Weights of a small transformer language model: a variant of SOAP for these matrices.
Each number is 500 + 40 x the weight over its row's rms, rounded and kept within 0 to 999. Layers, rows and columns count from 0. Numbers have three digits each. The size before them is the row's rms in percent of the matrix's.

# layer 4 MLP up, 384x96, rms 0.233, rows 337-383, columns 0-95
096:489514607537440508508533489492510477514497449465454527490525464513486460398480546445482522549455488468482455484517524462529512489551493566501580485550510486446532500576506492473532548506412514492558468496452482477522472502431506509520619477493569499479424468490504538525553474584461543513
116:532467517451526440515494505467449470512467444488508521539517496489475495498481459471510500509553522558488540532379579527491485578553534479535577488425571503524499393423545519540571522459527481518518512495567529471461416521519475526503502442500476510587444464510509492510490459505529541523
104:499509514572407493470515515503519448498478484516442493423514434504582478478476532553457493476438419476514496506502489510556485518501475429485527528519577507537442440501432517522483518417461460550456512500464536449469447486488507505551484452426597507549478479559497458457558494505514564476
094:528466490558560475561438471494511571572500498525520501524491542540590443460465518513550508524503491441462409483506466434541481495507486432537498487459483465544514504466560522521532527471468464492418471513537515438497509473439518484500429492536487412525479507554513533517489398527580468540
098:501521431562445477422487545488473498524525513520568502444530424462571505504432529505468572497486480532430491476508543549489486562479508444590538498512500466479463465506422491507550526512497447492469434441549533478486499451462526473474516529501507503563481520555604528458446545492557458477
099:525466503538509434486476479461550476524581520563431553564513544541494475512504456463540453436496489529533505601491515543539475534526552542407511527439507481445422568491508518472477470459527457516488519420435411505456502544503522450502525481522457517458496485514469477496477535445471482436
080:506536459450509450472493515535450498449454496553480496540495447493449452601447535550495514482535440481510584472455482504462506421569602517535539490493470537523481520488519433536480487458499495561512452428563572462488472481501579491488479526458447510513461531517574447557497473523490531483
111:537477471464471501544498483476423487495511543491520463500502518515498457467580486503483471461464413481484512452587505519460551437526565483477573432574527443476495517520495511546494531596444490416572438493557556541450506505489501480545424478515499533480502522501534478426482499528471496422
118:472570523495492532559460449548469485562468528587509440449480570501509455492487467516550518560500448522505489456529458512410555513466477443473454481568475473506531456474482443474488454454523484492531573503506523557431504475508498446514505422476447528584514490533453478511522443490576461549
097:477472561528538576549436463502521545555510478489523520512470483521463468495496524532496495525519591527444505473534476483523489522501530500470534424493461486466545536528496407526508535497407525428467552503442465529473522504597434500443566511568517467556487512466483542553472569496571467551
095:506510463519440480524489516476513488535492617535580481406542473537535497466504488482462516505569466472487540459600499506504434596551518455538548496511558504467488530563521489537534409508463511406477456529574473509530444485512530509504512523488522459472494456527524552506557525485497443517
103:503485448540490542487515534520509495474487490474512527516517524465525518538554552524562492420438540518560575490545476489489495565545559540505506482508486546530502480466474477562465518488515501475406493504511461483542337489518474453517389505442481572481491443469446476541477454469533471496
101:495456499520562501542460484577474558459507555514439519480509470569518484509484543499500465569553501515576540494445548518512466398508510485477519519496455542460502483543476478395545519591477490586548519428499536502489551454448563490504495437443568545472477510502492551485468498485470527488
106:509438541529431492554479474571502502593566459528575473504435469539491431506491393469517544431449533405448513427463491491466508523543529506521473539496474480501506515493481526552482435524526470448498468450509491433524511492515541491582474506489508548460507521485511494535532446580519469506
112:538529515520526448423552544498538515502524453486560488477516508507527532508530502470489534492541466508510509475527383514482465501402491505544506453513461482412432457477543502542475491527490397595479424459468489570533496459530532503473498408489509481532497522496564514488448565485574499507
091:481480440467510513465550512506466499494477466487436505527520543457547510505430489530496461592531504519463474540459493494500452494477519468471537437449509487528563480528570456511438452574467479547421516470473509540480558474574471463534497597491541529553429480505479557465487474553596510564
106:518529496467551518462446537540564491574511530446443506435492560502505444506527505491523586476439522502503548447443471568449485531466481519500497504600545502533477452494495498509485588440552482515461540502454577491582532503532497435453445484494493478502484429489525499397498473478501486528
094:553476457485487527477497483435497525593447554502537522512495553499563482535500494473446489512473448486505556455489516467490564484486571561563558483416461463563540453573472453499558476485432453506594543498556445519486488526472519470504533531478435488489509483558434550560485478526510530478
101:520520550536550508516489440426484480501476528438465543487526487546528533389500577452499556591493535496602489467514501574471488497462581465474547498538498484487550545542545445533475557477564515476464553465441480554491518540543476531499486455474475474536493481511540488449476465441488544510
104:539525554522557479468466537472528511474507554512479480461489558553517443590479484494491478531500513468526502551481500519459532532461447576506437504463473516452491494570392484354544533532569514504498508509414500500491503483513536504519456467491489495469468500568491434493590502543503442474
095:478525469578446476488441459483530519456510519550561458497527593461527493494450567482413529534551473480504438534486499462552557513472459545524492452486566417510499506556443513490472433569557514527512552540520507507568535420486530574534517486532492477571475486469473509495531487453524474508
106:465501493485548571537586523491461518490501519520532521482565451519498503516520467489492489470460481573527551565472485466555450470551453554513537556513484489463579497499531471491524414494521456490479571564522441437490528523548550507545524532482602430447436419503524516529507455545478473464
101:509493455488598481505518454484501484462548451494486472522446502515556455430423468452462449561518441528545511492459495550584463552520491482563513465538518495588521457544448470497495458519488408490550496548497518568493428550532487567431488490441543507487523486497522533464553498480542472525
103:456485563441539457463432480466497435529543528512422566487516459532474539524498510484508436502456585531516457506445460462491468497558456513601506464513519529460479562382474477507447504520456528490514538527528499439489408487465559570504482528516524471541464479490499523522524506491432477531
099:529451444504479510454494527449531448516522503487508504524442536469466463488498453500464497527571432453524479482496405538578561543496438467496511474573467497490445507557466546543518503452479443486508473554498469558515582494568515529548481488489515575515487481482470594525506496526546412579
079:509453540531421547545509446504536510490456404482507554509484504563512426497531517516553516510472508487475496480510479501472577469558523501530508500471509469485471605547518449450465570506520523516421535462463426479465509487472511437535465600481450548568494474538540528499508445450575507487
109:507497518493597578489463596497517473483464476487485568494524553525459520625498530462489540516515542513470521522446483503474446516467500506550536498449516535494479403532545426486502537518538511470536562479505508560480539525512465462562491488494472534457455437459493506414523541480572492434
109:543454446500427416551435525402489506530564509526498551483444528553507550495508482477543456474476498538459527493501537490497478543523445557552521472484559578480487488536506481478518467397498515496434522488513456527445479444520449510506479473469476485557449498530583453442485548519505506415
106:487494531527540464496472466459554511459517516543509482503560469472576510395529518470500546537459473445541516530486492472532501432494502452520526425515502468542465469487524477433553486355541512478575508481472515491527490495482454514439452469493495469508421492535485531528532446480621495538
095:545390558539523584472499459431496554495558492462477496509519529494534460527481506402492552481481457521488471460464512553480424505559552502525478554530512521548533448492518461493467541537525456507469509459540475481502491584525571486480453515522495532487441542463551514473464573540416464542
110:543484498558485421485471485463483517486561509506434473550517494543507539523511517502436499375516497521532569510479496509545431481491552439519462517521477512469518522514525469519436522461581429528569528435492475517456523470654569441504490490487544499547473465509534491496527474516519512508
098:508492478525439506495546486464547483498503435481484628517526450586465504459481508457615408517502450507491507482477524466507499532538498535531500511470485502516524505458505444595522472502525514512540476473494454570453467511402521484514416442508544510478473554517419510488518567465510527516
098:500527440506471509550471542436537562504603579462463450411482541531553514455527495535472441547448464504495540537478384560472485523458511471518475477472512510562491531473480544469443530472496468482489576482472500478522497490546532476492535507452509570474467483590545464470522544496471495552
102:557548467472533451478465419472503524447444534545474430484489479479539419540442422502505478555557527508595519477520568492503392580590515518499555492523466521480488509507535493489456526479479519503469536480461515517488468526471503560545532482489450494529475441497483560530511519565536442466
106:461523500556516464451471510555523498469555540527481571577546543476499511477474507515511461538541501451543511473466507500491452526461501526521454514399493491478444546565493540450488501517510494629528570459428466533470465485498553472511493473489488495503455536526482545397480512409423519537
104:505534504525487481508511494492585528502501471489551557471476544503442561492573584473516574582549469514440485507431423496500526523522498595515512436551456513471428492506452476491503470445498505526516543506428479565458518515496482534508533395474475520532460468552493514499576566467477509485
093:504521501456531409469425456504500460511548539549501564545540510484443520491501598478532445548573570454448529413491431490580506484502531485507496472475530535562478535489505551530512461456445488488497519573506441475518509519506509502490442475467528528551472531499529571564542536480489490425
102:440440476526538510522541490585492560539486499448482567466464480448518494557518533480534524455518528493519532478512466463536512510470557484559522509456463547462491451495410507457528528467487468570478406428515498487480547512566563468446423495486520536497503469529565493416474433468566529486
110:511482402485564535549515465545486540488540439471529503486517441516488447519514504475538512522512475512472498457460466472486552423464581455545504464513483538502504477528540420521559492481493554448484501548504490479482531564490482436579502513564599557574469507415489535454489506479429517449
100:487515541413490471471524592487536397575520524529474529550439442483543461456503526467451470495481457467537536461556439528430553526470531509411497454474492458548468506487483564496497565538492524486529465543541508488460490467553505509515493499522495495539463400564497478485471504486476426452
104:543506508517451478532417461498562533510490479510564527506447529485550514565470494595463503468509493461496533539491493475468529442622490458475488535440464421521464429460504476464507494533472500442546470479489483491500538468512510543511557537515494450538460522510580546564445456515537604488
102:514476484520476560488503511473521460490480576515569533474571481522428563541494493544485449495417481444511501440459538547507418532514568504537474507537476481509474515499548522415482481561450545496514488463478534431462495501455507490488479482438566422573483504569489570441463440522521533470
105:544485509510511452642477425452547490544419507457502495492496446493499541519487509500490501512486519440471426525573493502521513558539520460518516459556536526494521490554583521507467511457492553561423485513408469499498477528467421523537445450504491565519459490531481529513483472511557458444
100:500510512521441544528479564469518479454541498516515545548477473453543517472426531446563539511568522513454525449454524494408459539450458545525432441470476515547487402543462492454485483466568473489534514532523509505456473503512461553503493598513493563442454487473524506432498449438456500490
101:467486519548530497499427533486533557569503458473491478460469551570506505505460502443457528509495582555515502481470485520487481441530435503491419415497534498571528455486531501477480496566484559462556543465497515575516437502522499606459495494480518513496539460497465543404437492455505553457
099:463462504458488529557503533440523505411503477507550529466525529446509483442496520553541478448564489453494477516453422487459524468542407528496527473516577466484498505485473448543469486462507515494515402428463532498516498514511528501506505523509544475523491523391445502556473543618451550511
091:477385563476518530489543509487519435509513527513493542528430495461518459523457489422506533560445500507454520473502502616477468485534550502520556490474467501446452484492507548558494503537554498486557537487484500489537563515514464584520511487532455414521446490546526480569454586556524500511
# layer 4 MLP down (transposed), 384x96, rms 0.201, rows 337-383, columns 0-95
095:489491441451420422514556489502540479529519450467491478491474538489493490504477505564474452485552476549513390490490516510456489542472509460506406505407485516497411487467466458602564466486515484537491467521551466495479536496499505493493431487494507462541510497510455459384519497492509590503
106:444525475474488473514509479453572499486467504493480544475429535537514482532557445513475484552449528451459423507395483494529540418468457445532528513564564531499529556557467473522456425503471528540558487453463538465502575474516550535533447563486513446526512468476523464507484529422476493537
110:474518455543493491559498516531435547441478532491512480559567442526531447493531575474512521536482584485532477483506524438556494468537498424487488583519515475470450476462472418577479510513530510483472495481489509483474425478498570549461517444535440554470508485397467498441485509523493497581
091:548508578491501443503473541537496598511492527483496464489554491481542443504507528564550485471467547468482383478521529425516501470477477488466571494486526478456533495523506457512441559448471540548464504486481550505447507569507462524596551518488450494534550455523449451501444549514584512509
090:459450473546466476464414579515479550476504511507549555476513549453521432546451443510509468560477462456537498482513472588513532467502490419539479528534501573530514489493484526526373488540504434514459473470464493436482555489547509476481466496481491467564432471527540508488555519466566480498
115:480515503440479537466523467497392459454485533460514517470451443513529549457483495560478541568492502480429495439533469498450494471459434501557521452509552486546512465498430440528460562495508548441521555566526561543525474428511461467457436467538514516479497466473491517487537487474484537603
072:484509544445478583455500472451506469520513533436585537516403487519455530477508485546455516503518492585437462513480491489540587560449484496531517476573502522567557559484549549512498428515518447463491490518575471507519429479498480487484493493545494541489517423493432461477487527452493442534
108:491587422503487474531459582466481501510432537515451497506541552536579527533513494434498441498578520524600534504485533501520498475475488457475477504525503553461455435457491518511504424499509469483429530480464458405459465524554469422440536470452504520533488486534504447519517469524525489559
107:395550504412562484547479494429491541495531471456528501527486489497510520499522482558493571496505458509495453449539509506518581497506578493532463558499514463465588497467501521511424478538509476477481477462488494528476539589499463454504548438504456609531535471480512445542496444523487522575
094:506461425434515446489538469457501470562491483525564498562508540490532440476520540543547409468494419484483402503429480478464514438446466527506535543489591499517443503443519473460520490544534487519569504546526473465559463479447488527543504427465508515486515550461516460461545532466489524526
082:530455510544513469459518546533534487480496522478468515574465496484496481507491484546526521511429557566458504450479514508472476464536488556506441524419516450488442523469471559537424506489582453574521490519443626512450565486416470514489505451481535552507518471479476480433524492415472505504
094:429486484569511449510518467453464504500530530531505435497489544476472507461564536541447531520438518511406470462469528467528477517489526472553530519544524538514495587544430531489453489432512522499535551490547564508432511454496455528479519414545575450469547437525554460512529499465555510562
110:478516508532511467479572522578474518552506536519451512523572588476479465527538502466529440500489501430548538405485517460462455443543455491546482480465581486533489482536435428499483519483475427523454440495443481512490466422555511490606454472504482428508490517498512504488492461494500553533
097:489513467518488408454569518555551480503464444510484543496581520479581496586499536595508519467491550469541507473506558537547484465486492494464567480449469552469504504594509583461425573526558447524483513523517549494559488483461488545541546453521485482470525533479463488508477539500541493498
100:565467522482523452500546534474514540454534479532545547480484508533483547489536535444481462475537469485508442496435521506590563502457441497465540548537503530445522590476532539556476512488489422525432501544539503496542539441457477544495565406482468505473545433517510437508455562520469516443
090:506530458510559500503484490478507436485494412468410476572525609494498520488494477451507471476485473468529494423528507491461550521497501561528474482456437525572546538608483557493498541503495468463423489514509553499489476502534558458443447488470500486449514506431439428552488517555527490472
115:559510433475535519481467454523517534503506528549490550504460432475479513475500507465532459520597490463483522543483430491423501404536426512475546503513521483462514524545546501484598563513550444490480502534567465461491432577470540476486454535414486491448501480500485530485495548470454438458
083:437523462499544548575469529463543451452439483471491481454466444570500491384548515508486524430483480592547538492587533493419566505519475446456502495465543530458457521490468496472447510537432450491525548536460468535512469504529471512457456498454470548516476486466519511438501504513493549492
100:533551485504421482442536507558501488433523537518465502413503469456473508504491527509494526518442450511407505521506474503519582494528440481548495497434480531529473436577556517561544445499506487449639522530578473451529549523509476452514538468528486498487486529481515529545476551515476454517
109:435502563441529443514491498428454475595504517479546464501450505522436449510523527518500482622541504527493485527531495546502444418486515480488538466466436443472513554508485476490525495594545454514461473538511582487540474448562453500550492553427491515499475542524460479522506550538522492491
082:436547506463545519450503482479528464521432469469533496545442507530507501502466477582470471557471469511455572522556472508473506504495503494569472552455492537527492469500503487517533474566581595489501454528538564509494448519469422514495561474543541532502446603469500515446523516443500398494
097:466495511446521457425427502534471496529456451550521514491469583530520533490529539496402541475489469534500518507488507519457574531408573475555488478523519470575473506497442519531422572430572497490479453448576534519510476516516493526486500543549498535495453559531518452486494505436530455509
096:475492503486517516542475546544512536459542456507430524507530442482485443516550521509501450506447538487465526466516451515544516461581416465509504555456542526506451475548508535468534511482447552491482510507489497515447509565499527416504507530442404537544481525596450485523480523640471516507
104:551525499447519531578522500524558509481452526539471504507470518514542460433492498476470523527584480484541476471558570475517523509447548558457453507522513485516438537499492560496476503393531518512523421468478443550514564564550484392540473451502484491508501572497506537521491550530498503409
100:499499517505461530520396516386511574548489562422527534505469444493570530490452518488421467442592525506440530526449520549502479453498468473472505547474472533511489519482490427449489505486511528535456560506551452477469507496465443489543470562479493454481537499554528467488489503542526438445
088:478590446448461488538470506488469511421529509494517524490540519568430479516458492491467478515501456509466457539432516531501439504569523492471466396419438543498595506434584500554537450461530466485590495513436518552467509456484486492481510502540506537523519476579525480498489505504475480518
103:469501508483515495503456524460523475457423457466521504558518551533505593426457472550425548480429532470448519504523487478502431508530518531540573456462479567483470499494591486504494468546492536479484556454520507508493562586441507495543551499505416503511546540481558518539532522433534524552
102:457474516493464534530460508537485460518448557543497463573531518535531434518548481488495450510433621464506504494506531469506546528420475438519493550567518390486524471477426485481416568441549524491578458518499509479512509547566445511481503565504539514505479507523499492482528475499477499560
102:503472520524482511470486436530406446554518579493571475516517511520424505491473459449502525547508468523470471493471478565467510512501469495518513494525477528519538475506459537502558455521572596453421495485548545509553500403498489497461551536483547533505529394477491532546487542581498556544
105:534509475503442500481604506502490555405535567532491539534488516558506485512533551539458466409492511509487501540499435453418532508466572523430474520546505500556475516435427454471463452532442512540556471450524513529523539509476470523480467507538517510431487532487482559512441532454452539538
127:454504422507504523523524473465448496422485499485537522540543504457574513518506540511545519508438504478441531475524499521466515479535450547528521470490494490490542449531486486493482524488449528510484503548528451517453530512374447580440505523526474514466447580552417554541516510513494529365
092:518538527401506432520450493523481480481483517524480495567431476532477466567483552501496524473505484573465419522445521527463482537537486457536572519492558500416487501506528579409511474454494471530471476456496500426558459450513529470507542547549472447432532433517492533496474507536449458529
101:503442512447486510456522431500491470510492520477506485483485544457516520501519491534579512478534528497536501521479533450457428506479406494519514494563478434551503511559478499485599475482434540534483476519534414461487567482455469640437474473511473435487550464526524473529495580536481464522
098:476433507461464549519438511533529590491554531470482558461499482485532467549591518516554448472450506557595446545577489501515464515546499472468483484516443573442548474415482422500473484474495496515427482497466458489481493521537544525494471490488559525526524509524500476516579519495462495420
112:506541434525496518593542570476487487515513433427508547515510473499571427500431533516506499519535461483466476493549539556596464479551479501477501511517514481417504419490502506538558499497535473463443475560481421515472520460462465530518516505444514479473459549565451563469533517478465442449
122:541566441553542501510492580500496541485504528515499542475532533429545467544556478527485516500510510547561420465457554499479520463566606587429527452469571436491491530479550488494497455470487448535473482479457459562457457486503545527489517497452526480463483475512503519548469475398491500532
098:422551562458469579586461466462532470495535529527524488527504548570546459549522460514489483515447541492491502494515611470584578501479491503550527546540493515469492551502553418542488488483566531507496507457480561448509502424540551461459499476534565523463539521509516536458474466512507522519
096:564474480456520527521455546468512558514490469526589487513476416499520469580480464544488451460424504535489470471503504494541552466452510561408587532520572525412475522515463522479525491460530518500516486481456517508474507487463523490506477481521510580440510524532538540555505457557455407445
107:508471526436475537413499556547552470470506484476462435431451486521470454540596480582581437433481502414461499530473486518490509446486485459555469543501567529487561538487506574524530510517523517548548490499520479541507509567581501472434523529530545480444490502505461496481520520517484547498
101:525468432472486467455491508506418543403530507516574578503524467500513482494518503487517535498488530536447481529544535480534422562461500533498494497439462496426478442405472571462503508460565493460523447469511549527562502498471504535584520490464435563454481505473488583519485512459497524548
101:476573515419531601461492423459448434483544518470592526549532419489532461431513511494576503460491486466559515449474465532497473500446550489485475502487533504476561516521510519504590493451483501472494469456577459521499475538505544559505486469526492463447476527538467480508580462545509525491
126:482574487503533451547549523474571479527510555513512516454472446552530512461490407489462430436504488550489525498493511492461571460520561432557525439532486479516481452471524460516493487543533457494556528496475547548536499502632487529520499522534467499534525477441453488463523425434487450452
094:462555421509477432495609527555498449546481470471562465529497468472490506563515501549530525473473468528531504541461475431454539474484517522481492443426492498444475517519452499472501481554464456510505490385560460467467488474541515443494492482499429467382484510539440506485547471509470486477
099:467423499508479527511508452524545448506512510500488548508509579533463557523469457496457457468424467499424472523553421510492485489589470537501476508526454634476486497528464476481486590508508537532486487541507440486506506503534494450460481537461488424580496526496526508509407512461484530428
101:550488474479506500526530539491554475573466464539485498553461481492456476581522546537483497428499594466429529462487543418507516510556484463531440492455435530473504433478538480595476564492472518590520494464535515525476503421512472425490564508471539497465550501498531514475518464431533504511
093:518472511527420502468489527477505511493507595473570453459456523488501539526474454550434548543572475501473538522480447458434473496510517516537508520500458485413528497481450518477469563527514508510570592528549502486542542456431539514557484409506434442502416450492509440533504516523504522484
090:525514478512547463471521502481458538535463496475527493452502541541434470524522502628477491512516496532479399492489501469560530538466506435470505529450461466490493557481468455462527532446453448591475480468554491610521467525486508403487482446521524530513500530464496474424572478445506466492